Each number is 128 + 24 x the weight over its row's rms, rounded and kept within 0 to 255. Layers, rows and columns count from 0. Numbers have three digits each. The size before them is the row's rms in percent of the matrix's.

# v: layer 6 attention value, 320x320, rms 0.0535, rows 6-91, columns 120-159
# o: layer 6 attention output (transposed), 320x320, rms 0.133, rows 6-91, columns 120-159
# q: layer 6 attention query, 320x320, rms 0.0794, rows 64-127, columns 120-159
# k: layer 6 attention key, 320x320, rms 0.0768, rows 64-127, columns 120-159
v6 087:108149161129139120107173159123138110112119117173146173148142147133159115126097078123157133211120152147123097145110147100
o6 113:155150132141152120123119150137119081137117112143109107128147143151103158125111106122106134108112135153099147088142164126
v7 087:148162131126105114112099101144071110094135142141100136070114149103109146140128104112147094119120120117150108121098107127
o7 110:066096131098131152122123140111151131154098174144158118101184144156119131149110098081162127189185113126148125144088105117
v8 084:134130143114115117104163132107113111113165136090125104171156128165101157115171137092117111096108115159125160144119125138
o8 111:149122138179078144137104131110127139130145112097099128139131126112176119075132167109120138135140140152128129128150097122
v9 089:171134114148095112126120143165103098136146099143128102112151149116142128103121139115090124120124106167156151138159147128
o9 114:100107152127165142095123134117119118114163126156095172151115130137119108129099119173119138130106180104132143189140121120
v10 092:113113136148162133108188136126124137117118157114137105136083159136103097116122146152102185129122097114128086167124126111
o10 111:154130123109121147179155118106132113157132106137147145150086123103130112135114102084133142119102158147126122110128118136
v11 085:162132113108104117106129109113093142096140141157122123127124163129156160109136123146125093097116176107142116078100136150
o11 111:110184081142150129120143088164115167130139171138117124144122090124120121158141120123165136137113136148133079143149161105
v12 079:156153156137105115155146171115166099144144172092114079103086135088124103145141140107100091119145149123102118150147128133
o12 100:128127133117103137164112128144130165136135149125157113119084122155114154132160107136104158085086151121127110109109082132
v13 089:152120123105142158182132159107068083135158129146164143126124120138148110129120106111123153096165152155147184095143134155
o13 118:084127124089147122117199119089125180120160111095134144171155154128090112135149174144099145143116105150148111157118135139
v14 089:105129106138133136096110064101139114115109136101124112096132112130095168161089108124133135148146144107125168084130135145
o14 116:109150105141144156132129084114111146129188079113120139182166162093168112120136141087094142114139107102122139114120108133
v15 088:104150143122134147093115083125120123127104151131133133094077160124116157095115129132152132158100133150136134130114117120
o15 106:142133132140135096126125137088129139108137139112134113127103132170089136113095155105131114097086100104178094106140157178
v16 091:104118148093123123126143133149164168112129095093154142129148130147142151142099148144133125176138147097136133095122143126
o16 108:118124133122111107124115100103165145140170109123095139082125118124130155113121117126129150152168129117143097169076145120
v17 085:144182122142133123111109129155128165129165124122147153125149120113118139133098142111152148094131106144135097102092099101
o17 110:120135145127159153134086105145131130124146151109153109154158158091112132130088141124127121132136101120127145158141132165
v18 087:186102107118147143151141100135133109151136158134149186154102118110113111151133133103123153136149118144186075135161131138
o18 110:098134132122127153095192160120153091102116139128123119145179129136113108126112144143141112164113148135159112116073108123
v19 092:126113166150120139130153131119166120173157157114151117133125150128094140155091136103088095113117110158146111130170119120
o19 112:184129104140125133119097138131126150098120094109143140169126121139110120114134100151131128116126174110133087133107114136
v20 086:141144120088080143120174140163190137110153131107145120120113126133148125145100132146152101125111172092102125129170123138
o20 112:147128109111153137138145127124116120132138175160121134136080142112164145132124182132079124126122142128107107145121125136
v21 087:157113130102100139156105124184115109128090092167118144117104146112155118102118118143158108146097113096157101107121109126
o21 109:085127131114158116134160163165112139154114147129148111120122152151109170110100134093126130132147103134109143071104138136
v22 086:130106171093126152060120104141124153080106122084133105122090125113096140080148157096138131143138100104122129136109135116
o22 112:086111078138121138125120123132081146111144143152106107150116084110181135149153133077116124111123107098154088103138127159
v23 084:098178097142080097128067129135088131126111125142101137138138164130132108136142111111111090109107122129173111120133097160
o23 105:095127124170129130149116107147072110154155137129146168124160148143102128136138141122125113136137125070129123153123112120
v24 089:115109162137131120155162134082129137140098076128135120155135101122131153167139123134125114123072106124151146148122158109
o24 109:104106114099133106118128131145104129126111108145127104127095129112160115119162123172110095118128125092170151116163132112
v25 087:136143131131105124115097116166104120166129135074122141078091115107120118131170127123153102156137158135116054128158096107
o25 111:129130159122161113103146145138100154113107113147114116135094136100142111125166122151076151122133164119156121117143084109
v26 082:129134133115124184118100152090131126144117118100138129177102085109110155147128068096155139138108161130068140084137105136
o26 107:152111104156123115115155139119144117173144131095120125078149115152128141154166137074082173143121151126128156144109181136
v27 088:133131110063155100118150128099090135158135136112103129132106152072106112122086149111133121098119150082115128155122118120
o27 111:115155132127128138120146128117114137159083137141138100192123142145110160118078133124109151137102151105132107140101134095
v28 084:117124142119149099170102076112135125162134124086130139124107155144102119108136142125145122174128132109118105174122153125
o28 105:069143123156150141126129145136118095115096097166141132155114126114100154092116134137125149159119077121120158093163081107
v29 088:056143147134114117099117124139133179118162101127113137145152125099120134137142129145141153100135129137158111157160110165
o29 112:118152093096143129117152103138110123154129149112145170171059138108132101133091149171130119085123153097102110106159154132
v30 083:123101122086189103126122103098101135093103165137099113108156112113198124157123171115121119091120115136105102122149118087
o30 114:102122111169076132126119152149117109148112155084131101100137122142130121127119117122151121137096129114112113136154127102
v31 084:152110108114156145146048076114146079115140099084089153104148161152106155124124127115117145134113108148100088142165169100
o31 110:117140088111158141092057140141128125111176158116143117198139119145123154146160180118142142143137086182145134101190151129
v32 080:091100174126150111140117132094169110102141147166118117135190076113109151125129125174130137082059134126107099113125124142
o32 108:129120192073106134130117134098149120100102059150162099126105103100111128122086115115135139121090113140103100123115155086
v33 078:121169121113115142148149140116182093102112113124158153120141113147165100128097152167147128151148133131099134145112125116
o33 099:174153120097148123114065127140120123127117151148104158115118111147142144123116119132160124166140132150175129130130121130
v34 086:161165149129144137171130152164136170125102158116118153147088118114129117163113161159157118135097084134152139084099097156
o34 112:178123147096100158148134143079149084112108130125124117111128098127146117159140123119111115111127098125153168117118167130
v35 084:132123120101087097117163151136159179163147162147170145097105140148103115134133154149109098109130119108180103151116112155
o35 106:094137168143126115119140156111130130192100126104118111135090123151086155154105107089107103137105161099154165154145107160
v36 089:129136133159099151115102183136129147154158150130178131145084142121162106143163174119129145140142092111148145147095127139
o36 106:112137173119144145109134131101100118121132128131131105150142130156108145105136097152073131100101135097150127189128119141
v37 087:122164130124094126130136121143134116124168126100121158101120119170144152170146107132095103182140149112098138158141125121
o37 113:152108066099150173113113137107137087105195158175147127147108115128119158139140148080118097112125111147150114125150121117
v38 091:139102151163155094118103132147107096129150168120179150145128077149099138106129130148128139140145119135107147119100158128
o38 110:081150124112120115144144139123082108116141093123134111113140129143133139106099103118133124121127149161158116099113162166
v39 088:116086150121184108147103083102157135125137143141085149108139147093139133161177120123148097182142104091112165155140103130
o39 114:105137160115160161099127102132152058104172121084142118139148149110126150145151096115138105117171095149113089107155107077
v40 087:095115154093113163121137145103157132140101123140150139176136116105134135167116130109155134151133157153116129124117131132
o40 112:153105141150180159110125107148124113119138140140110149085160137152121134120122092160071173144169137111141157096098150131
v41 087:143057130065119115192133089153116104098109134171115122134127069150129100099137089091133135122107176088151104149108167128
o41 109:078121133113165097137126102143130157111137156142146109112117145121127145150093125161105148158169129119105081123097128083
v42 087:140158128133105115159140098096136123158128132084129148108110130126098127107122089102130136136102132101160143175144143148
o42 112:126168146155114164115135121134123143103153121168120139156151151130155127120122116081123155125142094126143160122109154126
v43 088:157120148118103143146143120127147157142102140121126134133147168144118140138157136133139113141101141119133136135095147105
o43 116:095137108108113143146158124108114095114148108107133123164154120141136108142130128117092123105140132147097173145139124146
v44 083:133127105116117101053127109168105132150152130122110126107122118104125109140134128099139108153122143173106123146135181116
o44 107:137106129116096107126093143168092126142151159095106162114105144149148133077105105080124136147112169143153123093134102157
v45 078:158131126161102129141095139102158143128163125166124088135180096136120136096157152112124115116173129108120128136142106140
o45 097:138138117153115125141177123114110045141147132103135137107169135174109116187154118133154101094154116100120122121127141085
v46 083:119112085109164105125125118115099147130157106158157151124075102135122120140130124125156144125099120124130169130087114129
o46 108:154094102098133100106132171094147162131155174159135132136147148139138144152100122138148134156142166159123130149120144165
v47 088:130094127116160134143094125171127136119128183144145117176121183156108151109087117175128144116172090116138106166139119149
o47 111:104106168151164129142157111119145174151121139129104124190118117137118105103126111148101157110136082107099127112142111186
v48 080:144101089146130105117135166071095103134101116121159111141102118116124144133134123114115127111117158123088098080090143138
o48 102:117160121126132137097120118149071120118133112090146090130104111120127133170148128101140186115121148131135114122142123111
v49 082:104141124127120133153176149151146110171097140110125126150098137114172114123126110146135100135157109130129112164104144164
o49 101:131165127154154149113142113134137111138115123159145172070076169132172124129086143119118083123152126143111110118120104114
v50 086:107145092128139124120107141165126123155068166129072126123133159140119131135112113123130114152115170098089150151152123096
o50 107:110103141134163138154110144128163104107102129108148166086128104172103112110114130127115151121159102103131129105138075125
v51 084:129147140132122167158098081172146150132124126138130111100141137128094088120077119161142133140117066151095115149130139140
o51 103:163099112135130167135149096105154095104114111154111160132131127149167129128119145125137076149184118116133157067135084156
v52 088:123092092148157142121097196138138088095157133129180172117124157175152130132104127086140127089141113112134142118121129153
o52 104:164126169134121111100110145139114129109103105119089128122168136169136139107116095126116112102123111120125149166149120135
v53 084:127105133137126115112164152122145071184082127123195135119118180131114136143111169136136102178144125142085156121117160153
o53 105:151124138114110160140082162122162104086162126135146107139162121109140136148119142114114112153092120120113091086148154122
v54 089:125121105168101098098101128100161089172122124136109124072115136124113103107139154144114134152129119130087077175113141116
o54 112:111174114176131145104107132143159123130119148135139125187116156159148135141089144155082096172076120142129142118133122161
v55 085:079124133189158136135152136079116085122143127116156102132139134115114124118149159167124145127131091161132139118117085112
o55 105:149074165119117128136112094071139135162150125085101148175153117134138142107110095117161123115154159094099133070129166158
v56 083:148179100139135107143170166149097084117121135090116161110150120114150144137153119067165118103157094104131134161152103118
o56 109:141140144127124118158154108094117098132132110120099124202121132105125129131133120114110109138147157166110151164124108153
v57 088:114109107125142115135172162114123104131161121142152172134143156101111146147103153093166106109133145117164103083136127149
o57 110:152118165130136129129129123134130142128117097101121109128119148125129143151073127103130145097160165095085112128136151094
v58 083:160129093110128123120132144133110137126143136128096089114089158139117109111115127115140093088103128162134142146138161123
o58 108:162137150123140136124111128164186120101135125078155114084121144129127098106141165162076150138136131105099126154149136148
v59 083:162101126138111126135096140093107111085142147116148140138129158147126090115155132091161155127127146127133152157126121148
o59 109:121141123118182124109162101114147135157141157146145128169160120152156142113130132150096130128096118175161110098164125157
v60 090:142145068141180135102120105139114150139112135131131068092153138128104166158127123135112153143128131101121150124147089136
o60 111:165175166177117139138107124158108153116096153118163082148180114113146110111134143138104133138122127144124152123120157165
v61 087:130137096123103119146075069121164148134156127116140130124128118102064128119148110132147138159129121147141122082119136122
o61 112:155145122131117132148165122107137102122103144115157125132138146108118100181138104105122114144174124116148195142137165096
v62 080:141150104104130157138139151134122155143135134111153079127185118176081122137166115125164140129085170143092142160110144171
o62 106:139095114114138144113154112118144103102162172149123144155131111110100117099132129116098140101135148122138150101149115144
v63 080:123107173099122141118131172102121131098148131128146127130139118155176111111141161138118148109108136138085127119111128101
o63 103:184132115130115096126154135149152087115106094100141101122111088138149135151123145155140150128120141156110133113124174127
q64 093:115158092121117138154153092128062130148149150108185153141098089111108100100179157175140094112089124135103158124109164125
k64 101:132127136105107155142108070135063125130162151140162158145140108097112110156137134150124154125088164110140195136108153149
q65 088:103124117101119098081128115158142115128123162137148150152093121137123127149094129141148112101114159152110142136177061128
k65 093:104116102108103137104136136122115106090144137124084149137172140152109113138103094159144158084116122089065137115161114090
q66 089:161124110119131118100141144121120123196129128124072152136094143141102119131056096104147129133114099162153191121105112111
k66 093:092094133147140107137106126114123139166116097111130120126127116148117099188108125143155143145146097158102116089102133107
q67 090:149131127098132173152137142114127126156106152144117118103142137133140126167133140138109081105131152162116112099111123186
k67 099:118144140135117135140122141148111101130098147130101132096119125146137146147130146133111152141084158139133194151108147131
q68 089:102167158189112141088113166151092133164142126121076084174124120129121090101140130113137134147145144129116092105138127100
k68 088:177148141125160153162123105114147125163096108098132090131092097139142118096106138134156117107162143105099152127159114094
q69 092:113105109127137168160124117103123105114073151108132114145135150120164114123120127132146120142104118140127076123119129150
k69 095:125105151126152125082145114158116111079140128126103135065168105096111113108128108072127127136118136143134146176159095160
q70 093:105133130133151140133123099110100140127119102125134153115124161138153115169107136146107107104076132148158135143121113124
k70 101:114164112118144100141146123185119122147116093127168141105131083141109137113109128121108133149115103109111143151132141142
q71 090:133107170140085140115143142162144124126115134123159122121131136158136147122128147149161131117127147135108132138108099151
k71 101:162147123119170159149131120152086123159112169147124121140118129171189134113150118122149161103151177136122090142130131117
q72 094:099126088131155146118143111111141107121107092134175115135125119119154138128158122143137135114105143127146107110160107166
k72 098:092120131124126114116081133132172069148121131161159181174089121068158120105100135132137149130065139133136129119100151129
q73 087:128114131096132117141097125125179146103117155120130138137119147106153137072164162155137081195143123115162180128163138113
k73 095:128133128117121124151136074099107133117132112124160118135162142133134138087110127124097116160147120135156162139134093106
q74 089:144122127097108104125125149057111132099138099157125162110128101127141107135121138109109088108112128126128168146110143170
k74 099:117164145152096088114148138125101131143186109104132142137172163164164107133178134164157089151158099123119124133130107110
q75 092:114120134123120094131136115148145103130067141110161178122095174126163127118121098131156110148141128126092165119097157139
k75 094:123144169153134109101137116186162178145146086132113131122086145057151097131158133113169162145109131146165127080151129171
q76 085:136162153102133075099139158117151095145140157150111150108129109157142133118098150125106202119107080159123125137127102144
k76 099:177085134128117093105166119165118096168089103110111187161085105128188117141119137104171171145123143140100091133146129126
q77 099:132151090100114138098121161118126199092109155118124128132142123137135153109108154117123139110130091149140149128144148109
k77 102:073149091147130131117133107083169173112122155153131165159111124101117146095120155127130090125122117149147116122137165130
q78 087:086096129120169129150132137099139138131090118100142151171123118100090134104148130116169118111122108091170079154152150096
k78 093:146126127131143138116126112149164146123090110077151153141137143099129150126135131096129101141128143130120076100120117125
q79 089:107158111103125141150114086125107142164129127123135144100132107092124119070161117143159148127184101143123142092128097126
k79 097:157124118140149114119093112158128129162123118094149128146127069128145146134125132125089142120143130163142129098149126084
q80 095:163106136110123125145099136081150184128105121134100131112139170113148102127109150170105130121140115147127170110111113159
k80 098:123133134148119104131171142135122106100144105112133129089100143118142182126113160162074085100116128161155122118140099155
q81 088:198141139118083143121163136087129159108110111148127124111120143122132094130124125147147093078141139117115154120151119102
k81 094:120108102125142161142119123145136130090115153108139079113155146084126097123125145104163125092148099090110129125129116151
q82 093:118158164135092149132104076133088138117085135122098138119129112133100114139117119139157099146151139152167166170120114156
k82 094:162149137123136144132172122137171090116088111172074155133127086138162125084115108151108132148107131105104148128082116131
q83 092:107121116116117157159092145160088129121161168138145084155197110114119148120136131116093106119136134142148166123145143101
k83 101:158135120095124112157098095127182194140133111122128128134175121146165126129117162128130115160146128149143093137129153092
q84 085:124111088162081140114108121074092129124130158106122155129133135156151100100154166141144155129143097157124110141114152075
k84 094:135079144119154103112126144114156146142103145130098117139122120129151092083134134142131116159124135111129108147091113123
q85 090:111106137078144122129132137154135114107113150102094091170129094164124180124108150126071162112096118157108160135132136074
k85 095:146141094146133084132152148136114170113134122093121123138133141116108188116125107136162107107147076114127098137137160128
q86 083:114145135128092161143112127121153109127137099130130095091142128093114130082149077138146134143143075099124124123127096099
k86 093:117135139132138136147142122115134159128122159133139107143109107115139123135110123124100126136141154122170153142154118106
q87 088:156123150138137099152102166154128112095117119126114116129091103140101111139117110123193148124104127119156141163177158105
k87 090:102120126140145117116150169131087118121113128097111115097079166164143159143134087160156147102150147096094123145145109140
q88 088:125153144155113107125113141147110114109148130116150091114110136184133138121070117155148122138102118113118154088109123105
k88 093:130129118063131126137103122090143093104139178076095111156133153178144148114106133172138122122121119127125125117103119141
q89 089:153103141141169075147127160133136096158137146160084147114144074154151119119129133075132139164144145120135118147178148167
k89 096:156109159151125148104165123077097126204156152138141163153118126143141115142181104062108165161163115145095110138136091095
q90 091:122115105154185105116139147133138108144140111131138079144098133123098115102110144147119132097117147142106101107107170183
k90 101:156118131103152089111130199143116144145134093161156132129121114136136148155126159123135138174094125107113164103148198140
q91 082:136117128140131182152097133115112148125102136162113090123160141135113132156181140143116125160147124134119099098118102168
k91 089:115135129108148131130167114119114139135133135168118134063145118086173112112120121103121128135090152156113150176118143137
q92 090:156092130145084138135106137136173097090087081142138136123096129156108046151093150149144116153119137150157087104089180126
k92 090:167096140141109153113113117113100132161127097141132116111120086156154108177153120139120121138123133147133151161079130092
q93 086:142112126180129130094168126140139106072116131133157118106111092103139152123114118184103155102136067155142115113179108120
k93 091:169084141144150165146093102129099083132100127132107143136131144172130145142088100161099123101163084146137147125108104099
q94 091:125101142132104113087133124173155104119156138124119170106130115139084130111140124148097116166102120127128137096137157123
k94 105:072126132131128141108128134139097100130176120144111107145157155170145117142108137128106150133137148138093107111141079100
q95 087:138121139121177146112130120096091130136128148105137164150155176126131109142160131085140073110142126084142113118132116138
k95 094:171164156116113162142110175103103156146127169127128125159161121143095168080165102160101107118101114100136118165134107126
q96 091:105123143152135140141120177136108087087187162109130148137118131116125122103174128094155141143126071110166129108122126124
k96 097:127154147122132169160149136114115090122149146107145100138173131110153129189127122141163113117199094127148090138127135109
q97 087:142106109177104180155144158090159117076129126122162123111090092116124156131161125179122116133120127164152119147149144106
k97 098:116100127169092135136122146140166093091119092136111133122115128132102127112149157146109142122145117129178099140100147168
q98 091:137111172165114129110098148117113124136114101124122165085127113112117128139132119136139087089160069141147121105159099151
k98 103:114120178123128119108125125137101096144121173117154154140117119106131104180138111154123149108098118128123122115146099078
q99 088:122110127117128091113142161118088119122172143133120106127115135102088113144164116102157159171107147161104129129162110137
k99 099:116126121153133149130095138097092136147127121140112126151127139110148113139108148134126169138129137096136111129151140122
q100 092:169126141075138081111070112137131128083130146144146129127133121105183137117135136138122135163114116124163136102088179161
k100 094:135107123070109174116137156135093132138105165142139083114123146066124135101122137147103121147132122124110136082111133124
q101 092:105162153113155117127113131078123112125147126128099125151127124145126143106146094139126134150080124114101119145122120135
k101 104:105118121123121137184174104114105124112116114097123129121166134095130131104156139159133165132150090064104136121111175144
q102 087:139145174100112129129137100091098157138090135137109157144144121126118117119151096108132153138112122104171148134126121128
k102 093:116172147139133106089130092131064146108125136105122168162117100089119142117182148131159155107132151120102154122084141151
q103 088:164079092142119117111102139127146147176135117158100135152070173125139121164076140121123175135114117123141126141129143109
k103 099:136107097140131111159127138071137123172151127139139133138131113151122124093114142137151104138128134097129102138155130145
q104 097:122123078138127103122148167099091133157072119142107072137086134175161105160136146135157146101097153138135119119138109098
k104 101:163156109157073146138169131108161147164120159160136085115120130095133073122134130151150120096129125099133169108096113132
q105 088:121182083152159108123163163104136100146120136121127117131142108147133145094144146105165109137156077156125142120167140118
k105 094:133184126160099148126157145096058136166109148114151148159118155147132129102083154143130110134125099116141103109121154106
q106 095:116139124102121144135099131130140167136106138174131117129102085136147123169172117099137161155157107186109108113165126113
k106 099:122170102132097125114114104146175140133146103145135135135083153112109139101123151125109087154134147135158070106107146144
q107 089:151142151144153124144142130163163058130122097147090133129139100106142150091093116142095104148146114163093098128097175115
k107 091:106151146140148143123136099157079117146148142137104127122137132154119127140165107104155143167099114175156094087100147151
q108 089:137152123139100120139101070113106130145140135151160156112098111142107141125124123141163128141158136139132108101091144132
k108 097:131113154134114077081092184137091173143137091141117131109118117171119103152132140121123104121164162127105151099106098163
q109 087:118124140157148131167174115124108140130125165146139128121168111152125130158145132124135112145101115122126112153143104137
k109 096:152149148127129120142147133097127158154100123161164125084131191128099109134135107093165125138162081102117142167149135131
q110 093:094118134124114116129096125141088186148124154145085123123123112095135126169156146150091155145113114120119150156126130112
k110 100:115131096084108127101119143102104164113120115145103114138140112129114167143166126172133158139140073103125135131115125138
q111 091:089145141101124162138096101100129090120143147104126131140140108086127075128174116109143118073143152111148103146141126118
k111 100:100148146104121120125134111114134112152101161127126111144202126147139155110143092122128122120139156071153135136147097134
q112 083:148140117130142118120087083127133136110132188124109127132121106104166157159162118120125139168134149092117103142169161132
k112 094:129172123122177160122089123168107123113118101118081151117144156132113121107132152129090106129154105162110110150101144108
q113 093:090119166121116138109146146092127121147152149096157112087122141142162160132161117107178097177106119147077102107138127127
k113 092:099141136107157156127146112123137124117175102103126088139118120149097131132149185084144105180136133114141121111128144125
q114 091:155105138128157135167078093125150080099109148122141135156148136121121099170107158165107133149137136129158129144075138161
k114 102:119115139152150152120133127104152127098112093133134159094149116141118112173124072157128129105143157162126138153082105126
q115 089:124149137132108099108146107110112156150107122106112124110138147115129104133114081145143109115144128145125103117156114130
k115 090:148122118101106129132177121092096123176124149092146155110114127113159129138152099165167101123116138113122160133134083122
q116 092:098137119126139133113079102107124155111122182143141133113149138100111137111147127159135119144177142122100082145154151141
k116 097:133172161149135154167089108127155136163124112108118129112146109118101167116148081118127140177125149082117138144117130175
q117 088:121092132142123111131102124142117157098114134134150139092111164132140152174122105116115107156095107091120131127121196138
k117 097:155109142094148130143096109128143169125162134121131129109126154123140115085125130134093156096140172193107128117141125156
q118 090:127132147108127173132127134123134167145139174150071126113057127169132123125134151122094121141115132130152110141107097090
k118 096:147102106106117173134149132123148095138147112143118101134124088114136128176150153119105136093169123087163158110093100079
q119 093:110154110133105123087124139128152147149123133152100143115147097088115117105142115127096152146146115118145120148143095149
k119 101:095102125162167122126092102102147101086089118123141142147142154123132145074163154161149145153122140145131108117139144151
q120 086:151169116134115121131126109090130115129136105148134140136140156115117122159127119158143168164123120097179095126123143142
k120 098:080137166130085116088124127169146125144127117137139131113147111120183163193157109119143105137120138123130132131119078177
q121 086:136167111118119110115148136142153091136132153111094128066130103114140106155144154145157110112109131110106148077141149134
k121 098:138113127117147143129121144158146168112128108139100122129149094127136146115122139148142116123114133153122155111124164168
q122 090:117182074138133116102115119101077201105162171094106136135113149110142112091156119165156158130131125148148171133146122110
k122 097:118150108150147164114129125060114130093134191116086118134188123079118128129146121162147108100132105151148127148101142103
q123 084:168140140130106100128093133119137102130118185110130131088103139119121126094124134144129142142148133136105155113116080127
k123 091:128070122102158124172100117139095137103102139137150113108136130140108138136162105115144161152131143093165126106128164156
q124 085:137079149179160141139097117121108159155155125125168137117115101106160103145191160135173112125087132149093147176146113126
k124 094:172116168112150129120098113114112110140171151084098151153111131124150125133152088146145083128118124120129166148118122127
q125 086:145122130128153117155102140158141112162125086131161092163109115134125115096138130101136120107133097083123138114106146123
k125 094:133117159124102103145112154145152103123130132116134124143100097129157117135121150149098074125122132126130119110156132134
q126 090:149113114122066173140142097101098118094122129133119086099151127168192151116170098137093144182109160157162120114119129105
k126 101:131122089148086110141130169138158154098110113166114138129123091112145120124199146118105109122109109136125144121148120149
q127 092:137137145124130180128124115165155127162180113125140159136097153131119120106138138115115138105152141100116159120141142109
k127 098:109142114141141104107108106142116098132130136125131107175153140105146137161135146129136123133130123141153121095130164128
v64 101:108120133115154116079104136114155125125149078106106115107113098166143105105122151128155127123145106065184132124134150106
o64 092:144136103138094143132108139155085122097104153166185107116100142098112105163112092141130115136103120149106167101145142117
v65 103:135118130102114140116144108152159181116144126144128152146107120151103159124110116116153121107144103118125115127126095113
o65 091:124151114135133109097116139093074111151116123143118119167142094091118122143159143128113137153105134168167118105145122169
v66 108:129131124160114119079191146159105123102105114131133095130171124113128102189129157149171121111137131101171120140114111100
o66 096:134140108130109148121091130122162139132148158110127145123104112141120121110087136115110099142106116163113134128128194146
v67 108:114131166105119156108120123126107076125107122137087125152139121132128128144125141106114089132119151055145162115150137157
o67 094:133116092148102132158155161115172138136177130156129127133124103120163128167162111135145168136140114151123127141117186098
v68 108:126168120129115109141141119082137098104086124122143150127142093144116141136156107180159113154062154127126128129113131069
o68 094:132128117126143169159114120177117119126135142115140139122148126109100141096106112126110137083166130109136108106151113158
v69 107:134117144141112162134106081134122138115133114093106112136143087151163139118151155129089087154158135161049182129085092107
o69 095:103129126107136110136119129112117108141100146177162100129097123107138136122127103181144170142137161089161082136140119123
v70 104:145156112148134151130131144133166138137141149149149124154164116147081148085190155147074134126169149103092121135132129135
o70 095:119081133103131107127121107121103127118131127100124138127125120118175140184076122120189148158118128142152131138120131125
v71 108:113122143164081095140103117139129128103137143139125078125143115139141088144108116108147129121110119143162141097129131166
o71 094:124107104093172140145119171110130169110125103108114115145100130130098160109159101139108116173149121119106117120126137120
v72 100:105117162154111107124132129108134140148113118125146115173179115141155110078146137161089103135120133134147140111114097122
o72 094:167131083116119140117128149132147132154135140146111180063090143129152148139083108084130160154172119123072134108139154128
v73 106:149132123142139152106117150108135127171161113146164142147122109087120117151157139119110113139106123121161125068117126132
o73 099:140086172120118118147121129138182110100170132130120116109129140142136087133127145124151152111146124114074114147159099101
v74 109:186128164175187114115153120133145120151103133134095140127125097105146125150159152095135113097137145137124135103116130125
o74 096:096098130130125135143114141129163133121153152097140139096099161133125155085132140148139137124114128130125088145115136115
v75 106:115097113099182130172155114138145140119148141102115131146125128087097101135110125081117102138148101102125097126122148112
o75 092:121163145147071135094094117126109130098111075123145120105165113143132107153209090162153168145100130128148135148126127182
v76 104:106149134127120160158142098111129130100156113073080119160080166097164171147154154137113140086111163095121140116103153165
o76 087:154127145134139123098112142143129139176093114171176138106106100161108095126117104125161077174177114152094126142154108140
v77 111:085128127151115090151125122126161113155127175148111136124086146074118115126167145103144115153111085087125116146191087114
o77 100:173118157082127102121112125131079128125171103135134128158155117160116131117116134133149139138149158165115131119122120169
v78 105:157133137120162099083146173143115117083137089154132088133135121129116136096116119136100132116118132144146089127137132098
o78 094:109147120149079150132087113140135122127132131069140104133106128169129139139136102148102130108184097121137203116140141160
v79 107:123130076151117099119110143086150146104166108133134118155136157145128116149093105099130191137115143175147123135089163138
o79 091:102140156115079117112134121141141109144124136128140107091128126141130151111121134156100112123137115097121102124140129130
v80 104:174105127142127102137090121136089087115126099118121165121095121129165112106099124147135123142130130152107144144162173107
o80 096:123133117131162125136118132101103175099124167141111110101168151107141142143136084145136149081119113069126119105137107138
v81 111:108137105145084148138135135105168162098132125113119145155117149094144081159150130124131149149170120140143112154145175179
o81 103:125121138112168118118117128133160116142135136157145100073106137149128132173116105127090122115134080127129154109088125111
v82 107:142157125160116099096151125146157142119128107161153142130150133104116117118125120139116152127128114074132124123118157157
o82 090:091137152085127124105120159146127125134151129099117150105117133112138159098141127115145086133140126160136124124164114113
v83 102:118076145103149168070155119163151111127165140097147119126129105102070134145123135115125147127130085163099136138110088166
o83 090:186135155129098082147112146114135144132122098154098162106139160149164081135109077124152141101115156112130141111157147121
v84 105:119106148152204136130150148110153116137123106076161121127113136138098151142132153099104121122126130127140146123128156134
o84 094:100159109129088085108109100133112138115090121165102121124116096118123124081130125174165147124146102121134154134084105133
v85 107:155083117136164186131102124118151128144112091148095133125109124075126129134108106097153118156109192150101125149149132119
o85 090:126150105141126078136116143079083090126171138137098132120105138149134151128156153139140161142149076084168136143133107154
v86 110:105109136129148179137084168110145160123150179121155142138127136082141113089136150110150112138119150106128136141153173137
o86 103:159117141140140138117155101140106099161126119164107081126115121156151134140122111134096134128135142145113083163112106120
v87 105:173122149112142094149141152145141088147102114124123102171108126165176131094126130175093150115108134116106148159150106151
o87 098:095131112137144109090115129137099129117150109107123192115167123146067152097136137115170102152118111129140148091102115183
v88 103:146160119139125199123148122170155156112129153107116150142125082109144085149103076126130134107115144161094104120089139129
o88 090:137118090131123081105113126074163114118135147138133153110148145168099174140181198109130141107090134119169153152140114136
v89 106:113141120169175093096159130136171091131147148107126150175118143112111133127165123123138131132116134145153162110151148172
o89 091:134128118121073156119080134145113152123132151122087093089120108112133130157088151138142099107153103108139091118115142063
v90 105:127134127096115095112122128126124126097094119146126118139169119140186109144122111142059115129152157115122123113137144121
o90 081:126114106113136141104128134136180147142164083118119125137149117150084118138130162121175168162111112180125128117117140144
v91 105:122105128128119102113157142108149167143070144112122147158129095140097126171137089098108097130128135116127129185158163121
o91 101:139160107141123117150129112152139088117207117124126160089122104129153127121122184102133138068102121131129113089108107175